Part of a small language model's weights.
Size: width 768, 12 heads of 64 (3 for keys and values), MLP 2048 GeGLU, vocabulary 32768, 133M parameters.
Architecture: RMSNorm before each block, rotary positions, no biases in attention or MLP, untied embeddings, normalized queries and keys, some layers without attention.
Training: a variant of Muon for these matrices, 1136M tokens, 9711 steps.
Each number is 500 + 25 x the weight over its row's rms, rounded and kept within 0 to 999. Layers, rows and columns count from 0. Numbers have three digits each. The size before them is the row's rms in percent of the matrix's.

# layer 6 attention output, 768x768, rms 0.0763, rows 566-767, columns 448-511
095:477466485519480517489494454477480498477469492474459534527455501515529493482437529492554500509475507488489526462474513512453544530421486514543503492551491531475551541575534475511535453481492449
100:493572482475515506531462496505487466508539501548463511565551548519517502462522494486496469521492534513520468510472484503487466491498470506515443562482483500546503486546511549507488447476550569
104:502538517556529447486503481544509515507489553491497471491429503473466502452462495509537489484521477514462482474520476482545439440501492521480556450575592526465476463511442507568444508486585482
101:525479505553567541464454470530461495472488497489501531457485535560482518490458497530459526496562499620500553486517532501420425460436542534450491502510525474483495486523522441499528534519488492
095:468582486540545549500449521523523398471516466519474481505480560515465534478479561477448495521474526431469514486477548504565536490443502547506490538521514469508512481593562501467518522483483514
101:492567449505519505496529487533555544513429531498462448454501486433551503504501438496528494529464505498519509506508521498432494483510455515452501538507544511463487513466476479533478523467509464
103:562468533455496486453517443480504526533511516530499555491479513479512483559504538510506536510490475550467503467499501473523513502525405542493523500548538475537473513517527490511525485503481502
096:537509489502470515375486501467428512552540478416519437499541484455530470465495481490532429543480474493531515498525466484491505497501529514544518503504466533527478508516459554538490493547570469
092:523476496511510526468535508512494494539479543466515475451522513501447499483532457462448444509485534464481482441485502477510535509509509494543485492483519427494529483541527494484518485488532504
098:517474514537470543513493544515473491485485481506470508486471438471451491488523471542517515495486493471514498552494501497537521527489478555532526471484507503503461553504517485480528514432501544
117:473483545548454566472488498547502447515510484516504450540496523555451523468491438500478466418507452485481498497531471443503536437472506480526454528443492468562482454489505455530455519522570528
101:455463552494556529472530515487459472528493472475529508473480439467547458521475487521523458521479526473515537531468536536500591477509502477532474499512544444537518570517537468476575530494512506
096:480509452473495478504482497499547446541514531470447504473490567545515496552532477519458479526495478535488454515500540507476485528500515510479483496504481499487482517513455556455541456486586499
095:443483455487497497592463500493546440496517504516546554502513458427528410503515502551514526518501556524508500477535516514531468476504480520468539553454508534477539477499523508477488506470483492
100:511560513499548486494485481482486472501501581503514459549546485455541478497485530547569448518524552508482452469469472454588439504509499514487488510510507462440486436514482553462513485487489496
102:483502527521542459496519454488511518458511492526549440472540496504462502499533499478489520479495488444504558542468524476504457494497513500451540493441494509492563533516531517397538511524552550
096:484556480488519577504515460538578483481507511477501529452485518537507454496552499473516457447564554482520496519546499424504507506556532477518431489473521520501482517442487521458544465490513468
100:438507467503497457487525458562490462492501487491539522475483459499464459512526556444535483555451486469504483516488483473479558492503501492493491551501514623547571530511520502564497449511458458
098:490510518493557500592525543483529501505484469508528508527509473443481491496433474478538500514523520508478491494476467521571472492502541535534502500503523488435459544461536441441469400489511492
100:508530479475546505509522465521533477521529531436496524488463527542446452523488500486449545512531430518545495504518548516501502498579498537538487484517518504494486538465515505470497489444416526
100:450445571478455481470521509520526501474500537485545460483513529551503549505522485495540527514557485475530452462523500502541517499462504446541522461521512471485517535513492539521546522525486488
100:452489516492529492483500481461517553526509458386513470520503479455550535509490558457504508474485468460535516483507492484515504518490508471489515520497548467548450472464510501478497450529534505
104:505498511509475509452567507480480586509512555557483573546432462428498498523501522532539525541544436481513519525490436545489501475564481490521457451499495509544544474481534472470517560586449478
093:476489526465510508482510480544486536489581471522479434500489514482510473527469535468473510469468479472577498482507469518517453422529535463447528518471474505528452537484474490479527528455469512
101:530484503476500522511560532499504557513502496515509485462508516471435513523462517550435483496440519516551473489476494475597496446446491538550558468565494456535543479503477564479487509451494523
100:495512497518478534481518485479400525491450477500465445575462480528470521507534553490505523477480505498564489498449526507530533487489422515497492501513506442523472433531476489499487512545544507
099:539496544503482484547555479523545541532475517470488507495512557496478513548516484457550512519498500526528486463471516478421508548564493541501515543544527496460493492509489467542449507521506510
103:504480528511514510543490517509508544527510560436482517475447506517534467494532497556534499467533515612523452456499513434508464511464454512526495528518478493523565518535481464548494438430445467
102:523495523524498498421535472460507504404548510509530472433456510562531535499520507486440530511492518502508541476514483509528494518506542498551448504500547509506506454468504526491524519496519537
097:504483478485496518484531501448508502416527541541440510525492537466448552496488482539483452512534485518484435496474481520529506482481524481491481451479494492598485451536520474478511469443523534
096:503499486467461491471487477489524505521522481496518528476507441445534519497447534477489484537541439518428539521481505489520520536515593530504505464505559537476467460541503525520550492463493486
102:422486488529421509511479537576522482511458445485518470494496512507524493466523575545454508524481498502489505558506501505528487566552464518453524508470523495543523526528490507508527456557466503
098:473473459437489515490471517523488488468534477449489491468522474490529476541487555455487488508510540479538517487504482507469548495566499544531483450458677464536530532524500545493492513499469518
106:469555506530532505512455501516501484532455539491485498505487480496529495489531490482515501450512493444520449451483489500473552495474418531517501499479493511522503555521498521474515444509456449
095:504532555453531489504575480460507494464525471550535501493537471486464456481501461474498505533516556497526562499494558493439463515546483560512493445481532449514560487464485492555561478467505505
098:510525499559484476517480514567536516488515472565490479545468500566541501453503480552517512480491454511494551510513517504523470489470513474461474556490424494471504489506510455508479505463432519
105:530537491552519511569563507514533548491546534497537464462519529521501509433515464420528484513464483430467485466459521461546528472472466493541485572492462496421514426501495504512533459490515518
097:440495475591495507501553461495489483528472481474501504471493494493406487508480526470486485510469509484492570469524488602500529496468501544587477476519487551508520537494544484508517493496509521
094:490449536602500498563477561475419577504486518456486464463492527485591547460461550511507479491519493508532480491518520500514513502544484454471493518488439498502570504494497468424527507538498505
111:514507461444456524479494516535492491545485530529491508500525518430488454532429429516483465471540452496411470475530525508441537506489432383478518466470471461554461511468508452573486492493506495
098:525525487487495482499465513535485509446475524519484498465525605526520492513501423550490496478508569419504500526515477505482534517494516518454448569458475507469445503505521465486508518476581506
098:518514521567451482458509519538467523497500479515506511482479453463584503504483485503505468459518458491549503538492554522447558523542513473490515477596482515490492448510517484558515524499435442
098:461524496527528473481494543504495500512467557500510550522506485490510482450480466535466474508469498509484481527484467573521453550473435528534436478510499458543477533499582458496540463518512529
096:522434501519553499471514427523579450505516513541535550475473512523444491550489511482525495544516471469435551484551530498552488531538528473456571518533520515482566463513440481477486532571432476
095:489484526557462521511459463504534529512482498492520513513461529535455506501506524531563446454519498527537507476472500592502504548511443470482472443460506479500515501528501497489503508503508548
102:466522507467500474467487464467601471480490537504464466444501454475481498526436534472470448474558493489526465487526495507507534498476427541574493533579480523538484504493472469473461506537512496
101:506506448496481452480497471502545519547459505524503540476503462470428465546528459510532510486529522520497543551564562488471515457528530502486548555535506563474518519558515525509514547498607429
092:451476504499488503500518552516458543517546492527484489515475481511499436448511504508498424524494476496452525514477548495540504467452465478488496515489497481501540506507584527542480470515447540
103:492517487520463510519525510535513503453461536551460484521516441504494503458557534498502536473521525504491521530560473485530466461477468546486450532547443496494495502545507474462519510497445478
101:496516475506537461461514495513518501486491560524443498457511467497525511538479535522532506542507481444518450518506503486394558473478539535491529531485555502498492461512474443472524487481461513
094:436498498530531487543495496484481475505523538491547503489445507504490438434526489524416506487508465500459482539546545458510492535475507548505446461549527537517450446536510503471455482454475502
101:518471545506452536522539529495467540504531493465541502504485428494520472441464524509472476521515524494488495510484515436509388452495502539498523498465530469470568492488540509502453512516497484
105:524447523479491512541529480443522523536509491483551545480561497514466530499500495520474415512543514534475550548482497498509491540455479474521539505492445499492476528511546453486440477504531467
101:455569516521469446481485490492508503547535478524438509520535531518513467504477511507491482511535548469467433513442556492449493424501547475471525517502486558506497466538505502509541468529480464
107:470555513470521526445483464536489460503510476482514465459517465477452433440521507449516485521509476466481498458452459555505482457487497512554503566430500481509530478557513519510524541536497467
094:530477516477493478473494493469465533463501488492513512540490493479473535469486522512509482505486551471486503469478525499494528505542471470525487470467489533532560533499456543508478542531568510
101:501524519580541461532412452469506545520480448517471452508507522458461528462605521496471527471527530497536524516528527513566530427508454450539517555488465528504453501507463538479480454513505554
100:491477504515493523482469518568469531532457450545495511466468504525532500504511517510500462501534516537512499490475524453494477474535485467516411555476465488433515487486542473529472505535515493
099:495466508473520531494439526495498529515466463529509471500470418476489507520416505441521507536500589583534570502486523531503516519451476493516474461495535521516478508517501495536541509497495452
094:536522455529524493460497487490569515542503487469473447514472517471471539452516502498464493455498516525468457518478466476477553491473489476478494488470541477475524438498455442560530505489486509
102:521560539425463510511505489490384526524462432512603485505547472526520474511482464506541530526501526460536539506521583523465532491546487521514513506576526502521494503558505541470432486520524540
096:487544486445543529525520514508476514504549486532525538512541502468498508488492501504484473547432524436477525470538439536575513509554477533539506504575533530472455512491537586492493495500530583
100:501511528510477441475477532583499494522501547483436504532475495528480493555582460451471441536523479488499483493516523464516503542496487476540434456537534583526493455492449507524559499471481472
102:493425539571476521542506492491523514447519437558489579476487481440520527547491497468506498517506507536472516535520477528542446566481534485539541433484534485505516477415570514438486481613534493
093:564582455475486457458543472482457496508503526499444525485443504485522516484503518521556536506479501524510495470492503474445510507482522440512526542478529507501534519502546509522497520479529500
100:494521528422498498505521467470462572507516494564487450485539463480460501553502528505517457496521532490501495517409527519514549493485472549531477463553475521521469520507424486564500463536437510
105:517454495459478519543501406503586537478511496521453495533479525546488532519534471484492525477539549504467521504510475463544490547549517559502576524544513486525474474474486503527467519563505496
101:454492610509506534451551496517514490508498503469508564547469563524556513512497505537532502488515510555561517416509488474469521482525493538521553501503517509524545566518558477516471518538454455
101:473527461529560514438499517511462476458556474508462515527467514551500495450493550519507481541439488496501500498516513406511524513509509509545515499468449468529482468504505478450491493489503486
104:490510516511503521458461536478463512462436489484492517498456472460471578480563547486534479546573458518485556438539489535535535467479462494520541439559509497460483540509499540507513477497508537
107:463535533544508511444484513525427539501460534490434535443498489546473501527531463506506474452491520446568533485475487441511523489503449524437467495522555502524456536478493454522469458549462469
095:491439492532500550505514469425464507449502472534522491471491483529476532459478550492455456443454477561425535507485414465501528487475441528544517451475446503498437482514479444507538495458521521
100:527560469606566480483502512528538532456471500518469531581491515493479457457525517556473506487448450508454535506564559527523459498487492492522466545484546469512473423442487505446485528467496514
096:478547481483487449517494488461514476488535528510494459551540533493505495508504566490536500449555528536537523465529513472542453559522471524520453492530495563528478520474562465518513514495466521
099:533445529477512515462549509480492536507546495481445524487502467499498554502541535546456456429461454550420532513509467464505418481503416479515527485471500487480466494447526441539505528530528489
095:424470477525507516509477472479543511517467555488540547547459478445469482541497511484503530524450502537488521452506510485491479485471526499491520463482478502463473521525496573479461528495527479
099:525479554498471441482521448533470509505541519533479481450500503603519526477519498495544496520535493523534446479489511528506525468490486489533545543466547463485487530499541515493565536476512543
105:502499533478460530507480536510507401491476429504463520488518501451496484479502510525523513552516541493513507503545541530504530503495518480518483498460461481510540541539513467542474479574482450
100:472497464476535474510481458553571510566490529507509532479571541469529536519452495548473486484486521476495498486481542515493506494517476509422446490453499474423547492468475523483536487494555457
096:465429472505453514485511465508501569541474490525440519543543489503526500482533507535529552468519430542500474443492490511472500489493485544497513453431501467494535452557477517537541502463490469
096:554445472481543539495501513522501494516435462562517471439515523558518477538463502516486513494495468539518493515538522551497460483495490517491532494466494506506462504477493497490502466540519513
095:554509435509455496477489517499500487552500454438498471432505466488524442476532496527529531563420516520501545464463493548535521489534467531456509486509491493539517524507512505522468527495484486
107:520500498559505446480531516468498535478456545520449464520479451481541459484512497486509550484525457471464483464498542494487481553496420497509490478533525433481494422502441462524535558498449514
103:521511448430474464469473462548589512561508505516506509501571487472517431508512530547495464501507493501487455561494523457439493495501473517460496549444546505559491479512524470449492461521483528
090:524487500489530472494458511477498528502516528506538502509479460556533473536510520478512505442457530487530459480476524486483497494498558554493478474541439457516510539492471437521530505462542510
097:498485507436497528496516486485526529496474495491553514419526558452460492518530508463473453549492532497542501469439460541502522497519502474482488503459502514482497492485443564523490473528553526
101:499508475448513497526477491495512483541499474524495508517510499375466470456495503534498507474507476513459513560573482488519423476434493510506517553557463519519495495525431510523538506514485470
100:450489523511524536449451492482529522473479514524495526552505552472491595503473479522466509487472528506518509561519515581504527504510563486498525483571509527494448497551509450479528503540516498
098:488475502477523538493466499526435500494565553514464514549512490508505531503479481481496430459545490499556467530498565478520501496535507493531490523506554529494451491526489442516485477529527519
097:439469492505507501550547526490598490475606484497517484533506516508508474555491514527530471536582520487502516507500560426495493465464500517451458460521525509514483517449578513513456489458521489
097:548542523549506432499470514513469551504558525537499522508490528528492505536498500520521445486507498471532465477486480456497477452548504529455509502561494483554450450528536546507510512463531530
101:448481535508546529476517551478549504488495546491413503546573478462520480478516495515477546532479531532465492544514491537526485503462494503528577478500484479528509527434499523539438509551517481
097:486441592537511489568462506541520519465527502528496491534482493515475512527492491494506522467488505437528569479485507528557451512527473507456481426506491496504518552460513463479517501488503512
118:495476451550545441488502505464473484495501510487466517495549474506513494502486524527522477471464492457510482490524466497519529525497474501450461544461485488509524497498488501491472412505483506
097:412427476531513488501538520469481519446547448484505496530525508473477484515507521509484537523554525492521533525473486506483559527521522478452552446496491501509492523495436516486518484495436517
098:551476512503515498512505515460472463478490517506530510430556474539540508442554469497461500492509482457500492471491465554504490513471512485427484539513474540465481484512523488488535470484476496
099:479558433487450548540454505554522456491472520476511500470479501453463495489494491476536583540526488490513452471501442490478403523474530522469476471493552506475497457519521489479545488491499459
106:494468503521478501550479468449516521499447440568566544494465515437480539426484522492568494420516489458459513498505496517501500486531458462407506430518542498450532452485453515512453492528533457
106:414463533453517571527446475476491517509483461507515465497513547514481495501511507504416527540497547510486514520421524530504489513492501499478516539572491470486543527516491556541537527484503533
109:459486571543502529448503528493485469479491508485507501540482549522417524452484473503520497518500517536560502529503515536510523478543461477514539585572509507499510490498479466532462520568488484
099:472506474453552521506565491456540533522482464571504525492467496517509484497514483562494494506520520438501504488529493481521464489434493511531476495515476524483483472493547434477499451484557510
098:511543501484505520482491515540521486550552455508489489526525497480452481555507462480540465484522552513511514466525563500461509508501522492507543514533537536467518482548463517506481515426568501
095:477515486463521500449494532488495486501418495456467530490475444527478479484502551542497525528507515531482472526502513486540484482483448520473505558464515505494520479573514516510506495445492554
105:491496515583515551521573571509512519552429525477518464597486517406415507478535550510530539457474534531490530492525535449449482514433535511505499476516490461513506495516519520507444511496546503
104:487536441503500550437571590541528476497438549554523459507505558462537529497517476498481475482498483462492474545505478512531491470502463471500542511461523477480466508495506500479500535485445521
102:530514523553503491490522511501451512530518552470530479506470535509518492450507476501534425464485469453472504484484501496453486572490509520429500503504486534522586511479540500465542544452488513
104:475462517501540476453461525534484477495529494568522520496517487494532474562466476519512484484495531483499580536500505475524503564444548497517465447496472534545511499445578478483512541532458502
104:540534498482470492420478507472497493484503493485522499489490476453461435504515534566565525536589580479449531408450449508492520499559532528492541496511506511495491534551479481495532525498462479
099:501500511543516541517471478487487464484469575491549496557429515558478533456532458502493496522532589518492494548464504467469553522519490514512480514538505520505545489470502534463536457490566523
108:480524472528474492517476469490462489517464500485533551490478512455504534437553507533480536460462583552492473532499513489466519511496464471461516449523535562501572491490562489533541479462510478
097:508487516541538501484520479515483461480498483511493524497488506534462479462516458505527492516527519521510505496532508445467468476474451546546563538497504550482545516552474506587497491532460444
102:488492545533516483494531480566495462457437554482474486553467501521487520457503485576551551492507490493500520482467551549428535437452430480532512480487498468554497517511463540516475530545520459
101:478546513530488515484513476540488474432504564494511532467480552516418488496484479465452428476505486501460495491534476463504544511493450524464533560471548494475507497543489492523491598475439435
100:451508568501489443554512423502467429532533469541489529525486467523464446493493424530486485448466432429565514511537467530456529449540520451474540480514474452509491497478493526471527463492522488
107:423474549477455484527509514558469471451545500503474480444546497536540488548435472502467502524490473502518521453491468539525511456519519533494468527467536439564515496498476483496422493493501521
094:510479524442535563506528513550441502533520467548499526506509498537496471498490477523435528472431499507516543539538514493480499520497543458541524553528515504496416529453542558532479510472481489
092:531544463502501431518524454505532531529563539527454498516609486526462498514527532496475523521460490500446458440470483417447553471526465496555465515487466495537461474490533476528481436489461460
099:509486498487535531497514553498517541447470489517527482559499502443483469531489525494511471505523508459508558506467492466494512498495488557497551489569504485473558473536541521499505469497544513
095:499497473518517505567495454474500496508449478517549559486516448517520514549526561494490586476457453548516460549484529508481505487480515488512516483496513517550471537517454503469535527481502516
102:540505467493532502459511517544493509517455473496449498535493540564589501482474479534532594465477501495511493523486498450458444514496538460511488471452561472485506432507483571452515495545546506
094:525474525477478462476524449425513488520512519498495517530490525546503452502474539496583495507506574553498494515475486497463483513524518523495497511516513529615493518512515502496468550545538474
098:500515519486481519465487524519535481532528447499501502472432512495507487578500506550438503534478549516477549526514445484500454499529505455490467454505485531511564487480493492532476508515486510
097:510496564487511483472525569488466494529539512494481458508563445490496529510493506545505528544505562483469468527491507536420509492479510484445428485429493492538513514497476510520512507500496455
094:488492572460476507507469489508500536519526445486465474517495513465538499524449565486488494513495496487524484548449484526565519513485474499535453500543506604539474545479439497513518490481453474
098:477554528438449518464488451527467524507462435407498490546504528479483512476518472463516507495466543473464478479478465461476557510491480468486486492487495497488522475575449502490510474536540499
100:466456504531455502491513478524497502586486536514434537463512491488521490487564546508461531473480495495527457458444486548482493516501532483446476496528476513509467475496495553526506509470507534
101:550487514474467482522494525566484459524532535454452520496478450435555450540525491533563508506462497521530484414521479532489537452469545535500465498496565498487484487520528522550475496492499495
100:489521455557471528505442495501509534549499522405514447553464448475477482481471517485478495422511507571501566512481536494531532551546494489521519542494496505501523509488533435435466532434466508
092:475481527552537571498555503518475508535496496527526476456512544494514505519465475477457464513493479475458519516469472519469475522503522489470509512487472553516485522504558520447490494447562516
098:469464501491526471489451479470532552492483469566536558428475499444556482494469511445485465499498463462470499523460496509524477532507507489509517494516473521514541562457493502503477432522496497
098:493464478536560491502534473523519506467528514503506499532433513517427561553509523439535530497551501468511505537512474426481509533537558525581542541507512514470482539461442552502528538522490508
094:532526493519490491436507527516536508526492528453516477471549498487447500504481424478474495497502515542501510516495545507460550465479552540524472549460538502592517496487474522454442435514486483
100:484490476425506514479514498441495480485464519503512529470507497522535476569445539495491530479499488486585459525531485555456450523527488482501548480509457473555465491482523501453434426455455485
097:455534464518529492534539540502488462526516496541448537459517484500491475488486467458530462451482570461439542535528487452527528439488452460474544520540502543447499483506511483523500483506496441
101:526506469420474554469476503490590531454509469541473499517470501454494510564521451512497432466482588527465505496506483471491483528465467467480475477473466480475505475480439477550476482487543505
104:476568482517444438499504521459476468484519514548566476523532492532499508433519479497517535387492520471526527535514505488488524509576545476508465476506472494522481477500500530511537436442519513
103:448557451458498492477474480497529546481551458542497518557532487469539458502452499519504498493496555475494470507524560528439467481509437464459507455537443434504541569467499546520532525486494480
095:468524452488503517530520517519478460482462553501485515421497435518487512500458468488512463527435502507475532488487483563502459487465522551508569489500544510536521511500475526543504599550553527
103:527547440540516449453526546490515455457494477568518479479480506456496509540530496467501490492495519488511468447561489474500510530551526490533530487508474522493514533498514519486484579551522525
096:509471459475482510491491501495503497466505564479495480517535512542529494457477498472506542483490492483522490464529560472501515490498482496504471505523531547505466470451461459463479516496503491
106:455491501501462505446510527513475521466529454492484474553532447428480475498463491456524509521549584514487550521476512451465518488485534483534544419445519456523507513465474443491506489475455479
104:527535528497509547532527461535458541485496521483508485460483470535501517524512506370495499533461525459591476446494481466506475492483504486500529449446518538491529479446533551491533571469506528
099:420495442497494527474504470506514577516515533503492489461512519493531482496466474488518435479472514543442504473469532404484462511544520550510552511508444465501520433549571473458478498537538517
103:527558539468542512508525527504478500527547487486522397515521504501457453432542500469545534512489483461482459479456534532562539479501550499526489515488453473480476486520486539557513425482513476
096:463487535553463535567515513476562544534498518373515487512450481466498494457446504469521513548468461486494499446561508498517476448504528489506533488485484429458554428479492470456503513498420519
101:526487477562516473511448503558472551507489451496509443441457459418535455492541512472460530510460517509543494453536479508522525512449545523494500485495542539453475505462451518451518533425465494
096:485516476445479445487548554478507547529482499486495450512511523464539522530498509478471468491595508470503512460516494499498575567432447492515506525500514584478459537485491522491486474490500494
096:484518530517488563487454511501500547527467541543485474522487522517522489505498487484476480511474495438545487544534498499516517512491481451544454476544544507474549517489520544501562479483493538
101:535484527454495515506491497533508473477466490454487460481475483553457501486500477430522499574481520472560504486522474529526557504495587519565496499493543472475496441508547551492509497538530493
100:568518523459456502460501528451507464458441497510541519553523485461515503511533465498497490508518510489485550550462548538448549517518421473500482484535509502521518506566485492476514504522575469
098:541518539510485423474505454479504452451515488480515505526476519498531540485533485458507480461538465491567539543521539529515490508510489491449506507490462481441462437472475557513480484553468550
095:501438501464551567501476506501507464496507510450478498509494505506461550500548463478516444490491514514526575464491475473518515487516477480496481470497551564509507544450499479475489478499477492
105:561551554454434499509457494471466472558460529532516497539506465518507522480539560460513440528546550507434477458502493471507468507444443547541497480519434513467511504500517452467518547516429453
103:525517498454528490515552496464501435481524551501471535535449486498460495553525506512592480508460489471481529507533455535477522536443483537476493514463572507518512516526486502447508525436539525
100:485435486518503478522535546420452453485496485573534511547538524492489542476514509468511470507517550507507552547457532517493471533417473510501443533530446502455476467505505497457551543507480536
104:531560546510473484496466531524483506507468537520527457593498476516510520524513550538525550462506481503504476476538529557487509444463497487525514503464484468549474478501486452486556540509461498
099:572472501488537514507441459495505504567494461534496517469558412484566503442505524507446482482514517549477462492504526496478486525442517487504493499529507492506568482518502452463477513456461489
098:484485518481521502484538476504519502492510455504453504443497499573522469501493500492459504481514504497459484601480457519517494510472513516538447531543463512505452485405567438558455479510537535
099:492470545483483529495523453491575489520524547545535447479499497527510466498485506506518498474448497515515471519500448538517561429530538483516506426542528510496474496487502428462459438513445553
100:483501518472548519471535530502421503492442445484514498437498493459495432491497502496443557555538450477505542531490500484500504456552480530523478540536588456535475593474492481503482492528497466
098:496423496473510497540553474480545424483478492529526534528536512497441552502449509493472482499475513466503553573486434522494523493509518449487434458398485516501536531486455505459598530500508510
093:480469469519497513424482509476422570477505511495517534512499451458513443496465473478533488483485465490519476471512494483532499484452510476519496522491476508562507510503504517507514521499468535
100:530502560545510517534515498522513485566424574474554491528465468468494501449478459475515503493536505519559489441454504503478483514539536484525530485546502498463484485498484421473546541541494459
100:470451522451470460472539433457502544545504548480491442465482499460520515479440491437466478458566476526524515527480557517486505493503496474479527506543493507478533511466496546540452508461498511
101:438513492461544507475508510464516481523572413465487476455536500487538521481532489489497573461491530504423525556489475505454474492542517516487489451504446518514486498478548490531501497517513483
100:539479500537502497526496465467494522402419501509481532485444523479493553492475533426496478447521520432484503448479476553523538492477532481504489497498488487477521560500526493478542493486494512
102:494491498552486552432456442487493559485516508537491492453502495553542549525469491536441499526514545539515492498528526430465516543496500504459556519499506530472474542463512482508536564486437465
097:500514495498473455498448451518526443504530467508471444508513453556467508533518451543438503451516559472507499504506498464534465495486556508469446541486497516464502509589555460442479458498546582
102:473530509482480472486582485498521515490489570539558455501465478483504559486519504541534506465480550562543467482527458435463490497470468490512513498572463493499558447531534556495490567520569559
103:469442563456505527540519493519501477477541518473486509447549532485480515478507524475481466517510518467470496504466541472481503467510464519471474512510480503503541466494494406427542498512525476
096:477533542477550459512511402507512478497480492544456494551466479512495477478502492483519495528529545497517489489510488518477473473529527531467536532407567490533517502508483567450497501451518442
099:471481542519517547534522442491538497448454528527556491557456467486457515598480572487547467507525520511445479473531468478526504471473482525509516486457508507528553470529466453472547524464527512
108:552490500503514532538462520482509494545543533522496510524513478519444489513538523480480454531524553522491474497488425483562463474500491560532462483543463561431447557456449475475511467532473538
100:504487472583469521599432502570532514543479460455533527535463573531492514521541477534518476509458540561447505501584482495512532507520495509482491511492533441489428496504504474453482464462489500
093:524483488512509527520462522541541476527495438478498489465488477497523486457537466500480489532537560564528501456464538445509508539438469518520444481481503465451489504479507532514480466483525456
101:464489508528504521556495509487509437446489567536459482581516500528491524553485520543522490491529569507499520490521488477563524478562507445492525468551486504517476484526505532533518495536495531
099:473534506484506534509473501480489478495512465449518501493500505443544461511492510538477507463489516491488487536452497492495471546525564499499540496486517487487480521485553500481535522542566473
094:486509477572442479528481548473509561478472493469499481553512498437478543491524562531495477507509504546487548487565515476481533497468515503472476467480467520484534499536555472523481503449484491
104:561584574521475548483488560566450557463485496510546511504482494532485472486463486462512440465466513471457460483519507462530528482518528494514477521444513518444480555562510458484452475445468450
102:523515557462460529525494534483482509492506475411472525513543475489491500454521503509486521502545472519491480501465496492501480516497489468476516462445508516558516493488498476452457468418486508
104:421516439493471515507557503482484522504494512475514426564505478510461494519437530527470521441537543480530542525551512449458498470522543445510469478424522546508502490518505475472560534495552492
104:472466545504518495500466441507461459427485494496495537502475494508505510531508566502497500509465497505454555472550477487488509519467450527513528466506498514491489484471527487525515599515455518
101:498467468512486429544527461507526528485491535513498518476532496452579484518530506469576461508501567441453536534467503523549517530484473520508521515471480518538506494468484514488567435517492492
100:457502442544486455465497482507520518512494476556484496507552569552488592540530475502440517518476486526449531533543505491540520490434489417499476527460517519493466492546544522455507502494498450
106:437482445465473483513487517446483470487541517495490493563564544517433500528519484509511431406499523498474466515484501513571505520522484563530470479481522454492519484514511521561463505515440506
097:493460494478543484460531481474467517480511530526487437492486489467476429486490526476549468498506453497550518501505533470513546490474540492554519515520472515528448463446536508566499478536502434
101:461538533476516454467489486464480515502491553455503517516516538512509508483517521515456531508462475512502490507443506502491514539515419535484489576469508455539454437473477508423478513522528501
110:496454439508490473495479469528476449520446504555541480500436502541507447457521458464508565441464491499458506517502498472541525545532556539538536484538436540539493467499469520468489542509536490
091:506506572497492507478525539478488537504482429474517500524477482453475454499563507542459495528513484480444547495490528479494499509553529488452469512542490525515535553438490494538460465452504485
101:477478441442502532541547545471447494487454539494503411481460523525465498508491518489517473517477533477525503598518441481553479485524529511528526512495526607528397500519505501517446461548542479
097:488483543526522453496463536488530471502499557521520508550455492471524445489523491490496546510507486559555483456497495550511472540530481452521453504498550447489508533490473522479454528483569524
097:455541533568488517490464548545458447507474496524502529479438512506444516459482465545483483492460547471480468460498454489481521511530540500489468515489519482515559516494524503482472494451492527
096:486523504517411507512530496475529542526482500531509518526530491504553515539443541562517533545515512580511476554519525486411499515562548534425480501481466514560526467527564502518481541508486445
094:490549495543460481554501486456535521485487505426497489464518484512542530479464468512526519503576480554464491498481455548469538507569504450524557514446479521490518536487450505532446452477521510
099:514531456476499516568501470461487517484507512538571447536521543546535459547495461458471501520480507496498481479489432510461522532436549472554498484511477530552492514512440514403451496466498497
097:468566486478452507454457507512500451531486571521516462495493496513534513484516481516508461409463536471557464493478511493511507449487542580490524505508480506489499574531445512471523476523518535
109:483471465500528516499498467478534456460483478515498509550492490469430458560516465524456503524470481455518507535548506471560441488458449418496507470518488532475527477458441568482467471464500526
098:514462504513512453459538530464511517478462515483470489453494526540527495502522470465503575545525485543507530513481534459462539489461488535466531487512567537482488491485516471553472499531443497
099:476512532469512527496490505507506483462446471488503424500504491469476450448491542499447510479499538549489509532540508464477528472484528472531526474510482534533517512485494477468469489485507517
100:483514493521496516477488493443522508461484540490502439529466496479458512524503393499489509504522529463487539462489510522455495457488516529532486514517469526511520567473410484484441492500465545
099:513457485555494487583498479538460523479486517464478522440437463516474525469477509483478577474535520527485540446513460489466419507499518487568534510505573484513519515501480476527519512483485476
097:565495529524528530518498503505505503460440508481493517521486471553452539514522498519518491547516535471476551455505528435492463456441544549551508485459546464475475555476508500456520481569542489